config.yaml
n_layer: 15
d_model: 96
n_head: 3
n_kv_head: 3
head_dim: 32
d_mlp: 384
vocab_size: 868
activation: "squared_relu"
norm: "layernorm"
norm_place: "pre"
norm_eps: 1e-05
positions: "rope"
rope_base: 6280.0
rope_fraction: 0.5
qk_norm: false
attn_scale: 0.177
bias: "none"
tie_embeddings: false
parallel_block: false
init: "normal"
init_std_qkv: 0.033
init_std_o: 0.033
init_std_up: 0.033
init_std_down: 0.0
optimizer: "soap_variant"
lr: 0.00444
beta1: 0.95
beta2: 0.98
weight_decay: 0.069
lr_head: 0.00901
grad_clip: 2.0
warmup_steps: 200
schedule: "wsd"
decay_fraction: 0.575
decay_shape: "linear"
final_lr_fraction: 0.05
batch_tokens: [16384, 32768]
seq_len: 256
doc_mask: false
train_tokens: 143600000
steps: 6202
dataset: "wikipedia_en"
Each number is 128 + 32 x the weight over its row's rms, rounded and kept within 0 to 255. Layers, rows and columns count from 0. The size above them is the row's rms in percent of the matrix's.

# layer 8 MLP up, 384x96, rms 0.221, rows 206-274, columns 48-95
size [113  99 108 108 108 123 101 103  82 110 100  98 102  94  96 102  99 111 103  98  89  88  94  96 103  88 104 110  82  96 109  99  93 104  96 112 100  90  90 108 103  96  97 104 110 115  97  97 100 100  94 108  92 108  92  92  94  90 100  86  94  88 109  90  89 109 105  97  93]
[[ 94 200 146  78 116 164  98 114 128 120 113 158 166 159 137 151 135 104 143 126 185 119 129 131 122  72  98 142 117  74  77 104 127 121 159  66 183 121 168 127 168 174 147 214 133 134  85  88]
 [155 148 139  73 159 137 137 149 175 117  84 146 136  80 104  99 168 125 132 108 131 148 204 191 104  93  76  91 147 162 147 139  60  71 167 146 146 174  92 101 108  99 147 102 110 115 164  82]
 [137  75 120 186  88 126  89 167 105 104 158 179  98 171 215  85 119 143 112  85 128 102 163 178 167 136 159 200  89  90 102 154 114 106 170 129 136 118 144 172 168 128 108 118 184 100  88 132]
 [152  42 121 117 152 148 120 146 132 119 108 116 141  94 138 132  95 172 172 130  82 118 141 142 158 182 164  63 171 135 101  68  69  88  99 106 200 143 125 131 142 115 141 123  98 101  77 131]
 [140 164 178  59 109 126  96  57  76 127 149 171 110 152 130 158 120 152 121 138 123 123 146 149 125 206 144  69  84 116  62 207 120  87 125  94  91 126 130 168  96  86  89 140 115 128 141 133]
 [109 126  92  54 157  99 114 152 121 119 175 119  96 108 105 143 148 201  93 111 192 124 147 134 144 143 162  88 147 118  99 139 158  97 155 131 143 119 145 219 165  93 180 113 115 114  84 162]
 [126 164  71 100 138 146 148 156 130 142 142 104  99 159 144 166 120 127 107  91 164 159 120 123 103 113 139 141 190 166 118 122 100 180  96 127 135 139 116 151 134 108 178 160 130 101  63 121]
 [131 131 102 137 182 141 130 162 158 142 104 128 114 134 143  82 166 151 117 139 120 103 180 170 129 136 185 133 115 110 104 113 130  65 126 154 128 123 169  70 174 134 158 168  70 193 121 102]
 [111 130 142  97 159  74 166 129 106 119 134 144 127 162 127 159 124 144 115  90 120 160 124 165 117  98 189 101 153 136 114 106 162 150  99 103 161 140 185  99 150 221 166  79 125 176 143 158]
 [123 115 109 164 103 153 137 177 136 104 154 125 123 102 120 144 177 140  96 101 101 169 106 162 113  87 141 131 106 180 163 114 112 152 165 166 142 114  96 121 185 117 112 128  85 140  33 135]
 [114 175 185 127 173 121  84  48 103 118 117  90 128 118  92 144 171 173 169 154 199 160 100 103 108 105 137 146 190 125 107 201  83  96 110 114 128 180 133 112 148 143 112 156  46 149  93  97]
 [115 137 120 126 191 137 124 188 151 124 108 145  73 132 122 120 118 139 138 103 125  94 109 177 161 143 152 111 155  89 141 154  88  72 146 183  84 117 166 118 139 129 137 207 154 132  97 134]
 [ 73 100 131 158 102 168 166 186 120  84 111 150 153 115 144 187 112 130 109  79 163 147 108 144 153 119 153 102 166 124 136 110 123 179  77 126 127 144 131 135 123 132 119 126 140 127 114 152]
 [103 112 108 222 113  96 130 123 139 168 146 104 166 192 122 129 142 124 159 118  90 127 155 162 147 115 148 109 102 118 135 135  73 138 140 137  55 165 102 122 162  63  90 131 134 109 172 118]
 [129 187 135 113 139 169 161  94  80  91 100 109 195 125 136 131 117 128 158 118  72 142 148 198 111 212 145 133 147  81 102 129  87 105 142 114 107 144  94 100 125 154 107 113 115 145 115 127]
 [163 145 109 100 121 110 174 159 150  97 132 198 157 139 161 155 165 184 119 104  91 129 106 132 146 106 118  97 131 133 178 115 156  45 102 102 170 145 112 111 140 149 190 121 165 103 128 102]
 [ 55 171 123 185 163 184 114 121 137 137 157  92  85 137  73 125 123 110 159  99 113 148 193 103  84 121 135 106 114 205 142 118 124 118 179 144 116 138  69  80 105  86 116 119 132 172 127  86]
 [119 149 134 159 150 156 115 134 155 126 101 186  96 207 126 116 115 136 114 191  92 114 137 158 133  99 143 130 183  69 127  75 125 162 131  68 135 160  83 158 138 160  64 114 131 137  79 172]
 [107 144 166 195  69 168 153  75 128  65 129 156  63 133 110 161 118 117  66  98 181 103  94 134 144 108 114 145 114  90 150 177 142  78 180 135 133 145 144 130 131  72 139 138 145 147 146 174]
 [186 128 112 145 106 123 156 154  52 135 137 125 107  88 162 125  87 114 129 140  95 102 117 158 117 137 151 125 165  90  79  85 124 164  87  90  75 124 125  97 112 109 151 137 115 108 116 166]
 [157 130 153 146 141 206 192 108 138 105 102 113 145 127 106 137 115 105 113  58  93 141 167 219 140  90  72 143 150 141 177 137  87 141 151 121 127 142  77 119 148  95 138 158 116 100 143 134]
 [ 82 138 113 105 156 120 162 146  98 165 125 141 158 127 166 143 188 191 103 145 113 135 101 152 146 123 190 156 124 115 131 132 212 113 152  78  90 105  81 143 164 152 174 113  69 112  75 141]
 [185 142 139 111 150 105 139 147 153  88  65 110 116 122 162 140 130 125  91 136 154 107 210 134 163 119  97 156 131 100 132  12 128 173  94  96  84 126  98 139 111 121  78  97 114 143 110 200]
 [156 125 113 139 130 149 132 151 130 140 119 131 179 150  59 159 149 127 136 100  98 128 120 157 125 180 217 161 101 129 145  97 139 148  71 138 146 110 117  91 151 185 173 120 152 124  69 111]
 [167 164 114 144 165 136 179 156 113 117 113 115 122 100 137 161  90 109 131 145 135 144 152 135 125 194 134 139 165 153 117  92 134  92 128 147  51 147  59 141 196 101 158 113 152  96 167  71]
 [123 170 117 112  92 101 115 185 160  85  97  90  94 140  78 122 211 157 148 102 131  89 123 113 126 113 163 135 110 130 116 116 110 136 144 181 159 154  87  67  95 108 145 177 154 155 137 176]
 [138 154 171 151 166 120 146 120 156 126 145 150 161 116  49  76 135 173 109 103 187 201 117 153 130 146 132 133 211  98 114 154 102  66 191 151 158 108 105  54  87 152 124 130 121  67 160 154]
 [143 107  87 134 128 160 207 104 117 129 126 147  88 203 136 108 145 135 114  39 123  82 185 140 148 155 128  68  93 110 105  91 121  91 138 154 147 159 142 146 178 133 168  74 171 128 136 127]
 [121 138 162 141 132 113 154 155 224 155 104 143 168 165 135 135 115 119  79 121 127  83 159 124 155 109 107 158 144  64 141  24  73  85 106 112  68 123 108 128 122 139 143 123  99  90 124 152]
 [ 89 169  85 143  50 127 160 166 145 112  76 129 109 100 116  72 121  96 145 120 162 146 185  85  97 142 130 115 144 108  83 118 143 138 114  94  54 152 152  34 126 150 117  76 108  89 170 140]
 [150 135  91 133 143 152 232 140 158  77 128 135 121 127 123 120 142  58 180 100 140 186 108 141 114 205  86 132 135 147 144 161 129 102 163  96 196 127 114 145  96 135 142 128  95 127 159 112]
 [106 126  88 149 174 105 120 160 162 107  97 155  86  85 112 118 114 118 149 139 102 114 139 142  93 111 157 149 187 180 109 142 168 100  95 132 210 148 185 103 202  95  91 125 143 119  85 132]
 [163 173 156 123 122 114 113 156  70 114 127 118 132 138 136 119 134 103 142 144 139 135 125 128 168 120 119 157 130  95 102  96 155 165 110  87 106 147  85 115  58 106 202 124 174  93 119 104]
 [ 72  84 102 155  89 163 134 135 126 134  45 118 172 105 126 118 143  67 168 103  78 115 182 158  98 173  46 187 147 162 119 166 118 153 116 126 130 133 168  89 105 133 123 144 145  83 175 124]
 [130 121 117  69 149  87  89 151  87 111 123 198 112 152 112 150  53  70 113 154 172 113 145 187 151 161  96 116 105 150 148 143 127  79  93 113 121 197 185 139 153  88 147 141 156 138 103 118]
 [ 72 143  52 125  90  65 156 114 168 172  95 128 117 132 130 140 141 149 156 122 135 137 215 198 126 112 141 129 108 115 221 127 112  87 167 130 163 150 159 165 117 133 144 106 116 128 105 131]
 [172 103 154 101  72 126 209 108 129  54 114  91 159 150 143 130  90 125 145 135 109 121  85 125 107  51 133 142 139 174 126  67 159 107 199  83 141 106 156 132 178 120 142  90 166  68 135 148]
 [100 116 110 104 107 113 135 211  86 206 136 125  95 150 134 135  93 118 109 101 128 133 125 170 164 113 130  98 160 123 136 129 142 121 166  71 156 149 145 129 127 136 183  90 144 100 129 157]
 [ 85  75 127  75 148 148 126 121 111 142 108 220 119 100 187 170  78 115 164 163 128  97  92 139 114 130  72 200 154 181 116 165 125 163 131 116 152 141 172 180 110 129 152 125 108 104 110 124]
 [ 96  70  95 134 107 142 177 130 157 152 149  99  98 166 193 157 121  67 118  77 179 103 131 141 139  88 152 143 130 122 147 122 128 120 118 127 106 152  81 177 110 163 111 133 190  69 124 101]
 [188 145 104  74 128  87 104 113 185 110 110 158 151 177 135 128 161 104 156  57  96 100 140 137 106 130 195 156 164  87 116 187 134  97 117 120 111 119  90 120 109 178 111  96 121 114  79 129]
 [121 162  95 159 132 155 115 132 165 176 128 159 144 149  96 158 121 146 118 138 136 175 103 103 148  91 176 151 142  98 134 143 154 131 212  97 171 137 121 109 126 173 119 161 142 116  90 127]
 [128 164  85 143 122 167 113 138 111 192 136  77  84 142 135 163 170 152 191 123 106 142  71  69 131 160 136  91 135 102  85 144 146 155  68 150 113 168 141 138 163 152 173 136 109 112 117 140]
 [128 183 160 101  79 103 126  70 113 134 153 142 103  92 172 135 140 142 102  91 125 119  68 142  88  74 167  57  97  83  83 180 143 162 137 132 117 143 145  91  62  88 133 100 111 114 157 137]
 [119 124 124  49 103 116 185 180  75  99 114 110 179 188 126 107 143 101 142 122 119 149 111 118  96 131 121  79 147 144  93 106 102 153 183  67 107 130 110 128 102 149 116 152  90 144 145 192]
 [157  79 140 119 174 194 122 138 128 115  85 137 154 169 122 116 156 198 175 123 138 115 101  57 120  83 147 159 127 122 110  82 158  58 169 168 124 188 166  89  83 152 119 103 127 124  94 109]
 [136 146 123 104 122 161 122 129 137 148 128 154 152 159  87  68 143 143 163 124  88 118 105 139  59  83  86 142 118 156 157  94 133 172 138 148  91 112 180 152 184 167 122 178 110 153 113 120]
 [ 95 120  68 192 163 206 107  92  90  98 137 114 153  97 129 176 159 139 142 131 154 142 117 127 126 135 158 121 111 132 165 102  94 156 150 111 175 116 140 152 130  48 120 116 110 132 121 105]
 [159 133 117  91 186 123 164  84 146 151 106 111 178 104 136 125 132 167 119 131  49 130 138 125  77 120 112 120 107 122 172 148  61 127 157 133 100 213 114 125 135 109 161 123 173 105 149  84]
 [157 187  76 117 148 102 126 147  93 109 167 162 171  81 188 129 126 107 121 137 115 114  92 147 180 105  78 137 162 158 124 144 182 120 128  50 138  80  89 108 134 122 137 130 100 129  81 147]
 [ 82  94 135 105 146  93  50 157 111 104  98 170 144 140 159 166 101 126 113 150  96 152 120 117  53 177 199 134 104 141 121 125 184 128 133 117 136 110 157 105 113 157 114 140  61 135 116 171]
 [ 96  97 144 162  95 123 139  82 113 102 110 155  82 120 143  80 142 150 123 138 143 108  96 168 100 146  94  79 134 102 131 129 149 106 189 134 132 135 206 125 174 140 155 187  96 161  83 107]
 [119  86 128 112  98 143 105  77 142 134 153  84 145 150 158 145  64 182 118 109 122 146 112 122 139 135 124 133  67 143 165  67 134 117 159 156 208 164 106 134 158  91 150 137 145  71 178 142]
 [ 85 137 111 169 180 114 123 110 172 151 132 122 135 113  99  82 179 140 139 115  95 162 174 139  56 132 124 110 150 143  96 111 129 230 139 131 123 111 117 173 153 120 124 101 163 131 139 147]
 [138  71  68 162 155 117 145 148 196 133 129 121 112 169  79 140 152 132 155 156 182 174 132 128 138 158 152 170 117 123  89 118 121 118 119  99 101 115 138  46 117  73 148  65 113 126 124  71]
 [110 112 144 114 116  56 149  94 127 162 146 166  72 166 124 141 108  92 204 129 134 127 109 141  90  69 100 107 177 106 147 102 137 119 111 113 112 145 196 166 150 128 177 172 162 157 135 169]
 [129 122 112 112 121  88 148  64 151 157 153  92 153 115 177 134 113 109 118 150 136 120 114 121  99 115 157 131  72 123 138  42 170 141 123 135 128 180 155 155 181 132 102 176 124 159 158 150]
 [172 131 114  67 200 123  85 215 120 106 104 160 156 132 155 214 129  53 134 100 130 126 173 180 163 146 111 160 117 115 121 112 114 126 129 171  97 126 186 149  93 150  98 145 137 170 120 122]
 [151 189 162 114 102 137 121 184 145 129 181 125 153  57 109 129  80 128  96 119 134 171 127 157 183 142 122  56 117  86  43 117 142 100 145 107 107 113 185 120 125 109 126 152 210  84  84 187]
 [164 138  86  88 104 105 145 111 124 120 140  77 133 153  97 123 162 142 118 123  70  85 109 101 182 136 208 133 161 169  98 144 101 138 128 117 158 114  89 134 179  93 116 110 146  64 160 113]
 [125 139 107 131 113  94 154 155 112 113 141  69 137 145 133  82 133 125 168 107 110  95 116 179 164  94 114 136 130 103 149 121  48 140 156 142 159 156 136 149  98 113 120 156 165 136 123 192]
 [ 73 115 168 191  82 126 164 162 182 111 104 140 118 123 172 110 100 108 144 138 138  91 136  86 145 173 126 115  84  61 110  87 153 154 162 126 110 113 150  70 156 161 146 138 196 142  88 148]
 [160 129 149  92 141 132 174 140 154 138  51 208  96 125 129  35  88 119 130 162 161 139 132 105 136 160 132 121 155 124  55 180 126 159 133  64 123 112 105 140 114  85  80 145 114 106 141 146]
 [155 137 150 147 152 102  80 141  86 122 164  58 135 160 123 112 173  94 175 126 151 182 140 140 192 117  84 152 100 130 147 122 101 103  92  87  96 143 161  92 158  65 126 158 192 104 129 133]
 [119  87 150 168  98 126 132 128 102 104 135  87 148 164  90 120 150 164 137 113 152 166 151 119 157 142 116  56 171 169 126 126 144 119 110  57  71 147 135 175 165 158 182 116 121 168 167  73]
 [112 133 144 107 109 122 149 116 225 129 118  74 184 175 164  90 125 181 125 133 109 165 133 106 106 154 116 144 138 137  74 143 175 135 107 144 100 153  87 168 141 104 131 196 139 119  81 152]
 [144 152 136 146 129 136 100 165 172 133  87 138 149 105 140  93 199 109 146  98  98 161 148 129  82 103 166  85 161 135 124 137 195 135 117 110  30 124 172 109  62  94 100 112 120 106 203 126]
 [ 93  97 190 149 124 118 125 114 126 135 110 152 102 126 135 164 147  85 140 107 148 133 104 127  89 128  95 201 116  88 132 195 124  94 125 184  95 131 163 133 103 219 155 127  92 171  94 130]
 [ 90 111 132 127  75 136 166 123  79 105 114 109 131 165 162 125 130 133 134 164 102 160 159 142  72 110  99 177 161  72 148  94 167 109 112  90 168  58 121 117 122 113 145 119 120  93 120 148]]
# layer 8 MLP down (transposed), 384x96, rms 0.22, rows 206-274, columns 48-95
size [104  98 108 108 103 109  99 103  90 115 105  93 107 100  88 101 104 116 103  95  89  96  98 101  97  93 100 106  89 100 103  97  93  93 103 114 101 100  94 103  97  95  97 102 108 104 100  99 101 100  96 113  93 106 103  93  95  93 105  92  96  89 106  98  90 103 100  94  93]
[[ 79 137  49 139  96  99 147 124 193  67 100 110 125 170 189 116  97 120 122 117  63 223 142 118 173 147 109 102 152 158 130 143 131  86 125 180 154 119 151 106  56 126 129 119 133 123 122 163]
 [120 123  84 159 119 200 203 170  87 146 111 164 155 164 114 148  74 107 122 158 141 165  65  92 110 110 158 162 124 124  89 140 129 148 106 186 123 133 149  90 143 133 150 137 127 174  93  74]
 [ 48 174 135 160 141 111 124  89 126 127 185  88 166 120 139 124 131 169 119 106 105 188 129 108 125 150 182 143  95 124 113 105 193  98 132 164 104 137 135 117 191 148 178 163 154  73 138 164]
 [172 136 111  92 157 183 130 109 188 129 132 162 152 169 132 139  63 155 146  97  94 178 150 129 172 135 110 165 145 202 125 114 110 126 151 176 137  70 152 159  90 127 139 129  86 131 133 111]
 [171  97 147 143 114 142 121 138 150 147 139  93 157 118  72 173 119 129 115 154 168 140 121 112 111 127 160 200 133 186 143  47 140  96 193 125  90 183  88  95 133  92 134 118 102 130  92 152]
 [140 159 133 137 146 152 152 103 153  42 129 114 154 132 144 114 161  76 139 154 111 174 126 116  94 137 108 102  89  95  99 166 147 147 114 164 169 155  66 135  94 184 140 182 110 132 167 110]
 [ 97  90 128 178 109 119 118 111  86 109 192 158 154 140  91  99 122 110  91 101 111 149  96  91  92 140 161 129  82 131  92  81 187 140 102 148 137 144 157 137 122 120  76 103  96 105 103 100]
 [123  93 116 166 114 149  77 173 143 154  66 118 122 106 127  74 104 100 113 140  68 134 154 188 110  79 173 108  93  94 191 135 160 155 136 143 150 150 141 124 144  79 101 137 138 128 176  98]
 [ 58 151 114 179 142 161 100 122 152 123 121 130 156  63 157  48 126 142 123 134 115 123 158 108  66 114 148 124 148 108 151 188 183 113 138 158 167  99 149 120 156 128 125 144 132 105 124 114]
 [127 165 110 159 174 132 117 193  94 123 130 165 183 104  97 163 169 189 113 146 137 171 140 118 165 102 137 163  90 112 128 128  78 109 150 105 133 178 143 163  75 124 109  79 151 116 112 114]
 [149  79  86 137  73 162 166 184  98 156 115 110 158 138 126 147  62 119  93 123  69  62 121 131  72 146 111 132  72 130 202 146 154 197 113 182 132 112 147 116  99 124  66 127 129 129  79 113]
 [185 138 143 117 148 158 164 110 125 122 146 162 130 140 156 151 102 150 134 140 113 103  95 186 173 109 123 105 150 143 120 184 216 184 114  73 161 157 121 119 158 114 110 113 109 201 112 167]
 [105 130 135 200  77  82 128 144 105 148 119 192 154 116 132 104 145 123 136 144 117 130 124 150 127 139 105 116  84 111  99 191 138 117 134 126 139  75 168 117 124 201  97 147 156 204  86 154]
 [ 79 167 156  48 124 107 101 145 143 158 102 140 111 145 124 151 116 159 116 165 174 143 141  98 174 112 140 178 129 135  96 165 122 113 131 104 124 121 153 116 119 111 185 146  87 134 126  74]
 [171 118 108 122 119  89 123 162 213  92 114 118  81 121 164 122 144 124  58 135 147 103  91  65 132 119  70 121  69 112 136 130 171 185 154 102 124 162 160 158  72 140  98 129 154 176 153 133]
 [118 151 128 157 144 101 122 187  75 194  93 153 133 165 124 111  98 115 105 135 138 141 124  96 136 160 141 149 176  95 112 231 181 101 188 126 124 137 127 128 110 149 190 156 137 102  71 122]
 [133 156 131 110  86 167 148 161 119 137 132 144 135 165  73 150  93  90 147 145 145 109  58 116  76 159 131 182 158 140  79 111 121 120 122 124 114 127 131 186 124 117 106 116 122 175 158 104]
 [106 117 143 120 116 183 107 172  93 218  90 143 124 125 117 153  79 153 174 129 149  80  95 159 139 124 133 168 191 154 156 144  64 111  96 139  99 131 102  85 157 115 145 168 113  98 149 155]
 [ 71 157 144 148 124 100 152  89 139 105  83 127 145 124 178  94 156 170 145 152 142 162 101  90  78 167 153 138 151 166 146 133 100 110  65 142 135  94  88 124 132 134 208 158 164  99 163 142]
 [123  77 184 134 148 123 101  97 155 166 139 132 145 146  83 139  99 146 155  79 153  89  97 123 180  82  95  98  99 151 111 125 137  98  91  70 149 172 112 150 140 157 103 130 121  56 166 131]
 [ 86 154 177 140  66 161 142 179 108 139 158 145 152 120 128 134 126  97  87 148 110 114 120  59  87  78  98 101 152 191 124 118 144 174  75  85 115  97  70 140 189 104 137 122  98 187  77 128]
 [ 90 136 190  14 120 136 173 166 115 148 135 130 168  99 182 106 149 122 100 162 114 113 158 133 138 145 124 162 143 146 138 121 102 124 103 157 105 126 181 101 139 136 120 149 169 168 157  75]
 [ 74 129 138 102 152 100  55 151 142 181 125 168 130 155 129 159 155  73 178 132 139  49 153 108 129 146 118 142 111  91  82  93  79 134 177 137 120 120 176 181 126 138  64 108  85 114 112  97]
 [133 104 122 153 146 135 121 115 114 155 157 114 136 162 154 127  75 144 121 135 141  80 152  96 187 117 151  43 143 174  60 141 140 114 196 107  80 138 137 134 145 129 121 135 132 118 201  91]
 [ 88 110 113  72 131 118  94 123  90 129  92 109 208  77 118  44 176  89  79 128 120 111 196 185 136 184  88 154 165 137 111 142  84 132 148 133 129 142 124 150 110 123 143  93 101 154 147 128]
 [178 104 152 140 189  98 170 174 102 122 124  97 141 135 135  66 168 116 148 167 157 112 166 101 113 108 146 108 122  94 151 166 143 102 108 138 104  78 135 133  87 105  97 151 164 142 117 109]
 [133  97 143 166  95 106  94 136 104 150 154  97 156 110 137 135 114 193 136 172 175 159  78 111 116 141 102  79 175 110  80 109 135 119 129 115  88 133 159 118  86  83  91 181 161 122 158 122]
 [ 81 160  82 182 132 117  97 131 120 119  73 168  65  83 148 138  88 116 150 128  71 164 125 146 135 182 104 135  99 155 100 102 121 113 116 200 142  74 156 171 125 134 142 137 142  98  89 143]
 [105 152 103 163  58 151 163 112  97 152 173 135 125 119 109 133 157 104 111  34 102  81 135 121 138  88  89  92 166 148 101 192 161 161 208  65 125 178 115  93 107  85 150 141  72 154 151  81]
 [135 160 149  89 116 100 162 126 150 140 155 167 111 125 112  99 100  89 124 114 103  66 146 176 135  82  79 145 144 107 151  57 119 145 183  97 137 154 160 111 131 151  94 190 171  59 132  86]
 [131 155 149 153  86 112  78 131 112 144 184 177 165 151 128 117 165 138 117 140 112  83 142  74 142 139  80  95 139 163 149 158 117 141 159  89 203  81 150 139 176 120  92 145 173 120 107 139]
 [168 177 175  88 120 121 121  99 147 182 142 118 161 108 166 170 143  91 138  98 114  96 122 115 140 108  83 162  87 132 159 187 145 167 150 102 155 186  68  77 120 193 157 154 111 115 145  86]
 [117  75 128 115  87 104 132 177 167  99 180 184  94 111 100  87 150 105 101 114 115  93  88 136 143 113 160 104 141 115 130 107  69  73 134 171 112  90 146 142 161 148  91 162 153 111 113 184]
 [110  76  76 179 157 134 111 146  50 112 115 151 148 101  71  80 149 159 160 120  66 158  94 155 131 104 144  95  98  77 118  82 160 162 129 170 117 108  69 197 134  89  68  94  87  68 124 130]
 [136 117  89 156 140  74  93  98 118 125 125 112 122 155 119 144 157 121 105 122  94 124 141  46  83 114 132 233 116 145 142 154 139 131 144 145  93 139 155 181 203  81  75 177 132 129 148 118]
 [182 175 117 163 187  91 106 171  83 106 135 177 104 138 115  90  99  64  75 144 121 131 119 130 207 154 141  84 134 103 136 142 142 115 138 112 131 180 232 142 105 132  91 143 116 164 131 134]
 [150 130  95 123 117 159 118 157 175 132 148 156 197 152 120 123  88 160 124 152 117 169 164 132 140 121 113  80  93 161 113 131 143 124 133  99 112 124 185 124  82 100 112 118 155 112 172  79]
 [146 125 128 123  32 142 142 114 112 170 165  92 166  92 111 122 108 146 120 133 158 117 100  61 134  96 135 174 162 147 102 112 159 134 178 181 190 107 101 101 103 144 138  66 116 113 168 123]
 [126 103 127 156 168 140 137  84 143  68 100 117 104 143 106 100 127 145 134 135 190 126 115 198 131 122  79 172 163 108 125  65 111 116 148 153 119  57 140 106  44  87 134  97 148 146 109  75]
 [104  84 131  74 142 139 163  69 142 149 120  92 127 139 110  74  66 150 175 175 125 139 129 138 122 115 107  96 169 136 110 172 136 205  87 142  76 168  99 115 142 170  90 113 146 134 132 116]
 [101 153 160 144 160 115 127 103 110 135 163 107  78  76  69 178 155 153  99 164 130  94 170 138 145 107 124 136 138 139 126 101  90 134 155 107 166  62 102 103 173 152 119 162 142 147 154 101]
 [123 127 100 165 111 130 128 151  77 156 130  64 183 166 115 128 191 164 121 118  74  69 111 123  85 105 116  73 110 118  82  90 123 152 104 184 140 129 146 163  57 173  67 146 118 188 105 146]
 [150 110 164 186 126 110 141 154 154  84 131 128 114 105 125  98 125 137  88 109 167 134 126 131 124 123 144 181 128 141 113 254 119 103 134  86 156 191 122 165  71 140  91  85 125  77 110 135]
 [168  97 134 149 160  53 152  92 153 126 195 146 117 132  60 139 152 129 103 152 129  93 180 176 151 129 167 138 128 118 162  93 108  92 223 123 111 169 134 128 104 141 117 196 149 139 112 121]
 [198 117 158 111 104 120 127 127 137 159 140 122 123 124 206 127 127 130 190 114 130 160 146 154 169  69 128 114  84 165 131 111  97 151 131 114 117  58 127 186 110  93 163 159  78 155  78 131]
 [118 102  99 148  84 158 136 104 104  81 180 142 135  94 155 118 147 154  56 126 135 182 138 107 122 141 162 170 113 154  79 112 113 138 141 196 122 131 125 115 119  89 122 139 169 206  83 148]
 [137 135 144 121 136 109  77 105 150  61  99 110  81 189 109 146 159 117  82 132 140 179 148 143 142 103 145 111  93 173 127 118 123 163 109 103 136 131 103  97 156 180 118 135 148  73 107  83]
 [126 129 111 152 149 161 103 170 150  89 151 140 107 134  91 112 193 140  95 136  98 130  99  98 178 143 110 100  90 135 107 175  58  82 142 112 150 129 101 119 140 155 135  81 120 102  82 167]
 [100 207 181 128  91 124 108 128 126 145  89  95 134 169 131 154 145  99 111  87 133 121 158 105 110 113 118 172 166 100 179 186  76 138 120  97 154 122 206  88 111 178  70 124 136 134 121 103]
 [117 100 196  94  83 197 172 109 147 133 123  88 125 102 101 135  88 170 114 155 107 150  91 147 132 119  93  96 121 162  35  99 133 173  87 208 108 187 121 143 155 130 131 173 171 129  97 141]
 [171 131 124 147 124  85 174 164 101 154 117 116 147 127  90 134 146 105 142 146 103 139 176 155 189 156  99 147 120 169 136 145 132 140 174 163 112 125  96 101  75 139 132 148 106 135 170  50]
 [134  99 137 156 170 126 203 149  92 137 158 147 196 112 118 149 127 138 135 111 146 133 137 139 164  62 135 110 137  72  82 107 136 150  67 158 133 155 153 164 178  95 126 141  91 212 102 177]
 [169  74  93  76 178 101 146 127 154 147 176 185 117 129 137 140 136 138 103  64 144 112 132 137 132  86 161 147 211 143 129 153 142 113 162 120 158 118 176  91 106 158  81 146 111  94  84 127]
 [ 78 108 144 150 103 116  56 116 106 153 171 147 135 142 147 123 107 154 170 166 139  85 129 149 135 152 130 166 141 112 130 121 223  79 202 187 111 107 110 144  96 158 145 115 152 111 101  44]
 [139 154 213 185 143 157 159 128 126  85  76 151 141 104 144 144 154 148 158 122 141 114 165  47  75 184 108 143  64 113 143 160 103 157 113  77 142  96 145 108  87 123 116 145  67 208 114 176]
 [135 110 108 160 135 103 103 127 114 154 137 134 105 145 105 138  95 188  84 163 173 135 149 113 109 143 123 130 133 164 188 143 131 127 119 129 123  92 160 152 140  85 103  57 114 164  97 184]
 [119 195 199 133 191 131 124 120 186 110 122  97 118  70 108  79 125 184 182 139 122 114  78 101 162 169 166  88 105 136  99  87 120 162  99  83 139 119 151 137  93 131 127  88 147 162 130 191]
 [169 135 118 113 152 101 136 177 138 116  83 146 103 123 176 117 145 120  93 125 159 120 111 117 105 172 111 121 111 137 162 132 131 130  67 125 122   8 153 162 155 124  86 168 196 104 169 163]
 [155  71 111  98  95 122 136 157 105 136 147 114 140 102 155 133  37 148 153  65 128 156 112 132  90 100 150  40  90 117 157 152 138 162 175 142 146 120 153 115 193 154 100 192 131 107 107 163]
 [102 163 204 124 142 124 129 138 178 117 117 164 147  91 138 167  94 131 134 191 120 103 158 132 117 123 147  91 157 147 133 121 138  96 105 118 166  88 117 170  40 154 157 148 107 165 105 164]
 [138 100 129 111 132 182 133 151  76 118 162 111 138 106 135 118 126  63  83 237 155 166 114 118 126 136 133  87 103 148 183 132 112  99 109 178 140 136 165  82 108 106 100 201 116 139 101  65]
 [123  70 147 176  96 155  70 159  67 142 140 146 149 133 183 107 179 151 111 157 111 115 171  96 130 125  89 114 134 143  90 143  71 141 135 157 121 100 164 104 129 148 115 130 157 150  80 118]
 [142 172 127 136 119 134 143  74 136 165 162 158 115  67  95  76 133 130 135 144 171  80 141  93  92  91 118 113 140 159  96 147 166 111 114 169 155 157 145 147 112 145 126 183 171 125 149  98]
 [144 105  93 174 119 158  88 117 112 140  98 171 145 140  61 154 115 146 110  93  85  85  81 142 127 173 101 157 114 140 125 107 137 103 105 102 107  74  98 128 120 183 130 128  64 120 131 117]
 [ 58 137  88 148 164 109 143  78 167 157 122 113 148 101 101 142 121 101  57  86 135 115 145 154  99 148 132 188 169 168 158  85 106 174 132  79 125  96 124 128  83 122  61 118 121 127 109 117]
 [162 125 103 126 110  81 121 101 161 163  97 148 172 107 123  67 127 143  50 146 102 138 130 144 141 131  96 120  94 136 127 105 144 111  42 193 120 103 139 103 158  90 110 118 121 181 112 149]
 [149  94  94 132 131 125  59  96 149 126 116 159 129 185 151 118  51 211 125  86 109 166 103 100 142 152 158 174 115 134 178 120 102 116  92 140 110 178  99 126 209 133 129 144 142 114  55 105]
 [113 107 118 208 118 165 141 115 150 102 125 122 146 124  90  97 101  75 141 161 107 139 160  68 133 140 138 116 139 191 110 109 136 170 155 123  80 145 155 137 100 125 107 107 175 165 136 134]
 [177 116  83 135 192 110  64  96  67 126 128  93 134 147 105 104 122 181  99 122 108 106 171 178 107 128 143 168 150  99 137 127 131 120 110 148 158 107 159 146 173 182 156  78 125 135 127 113]]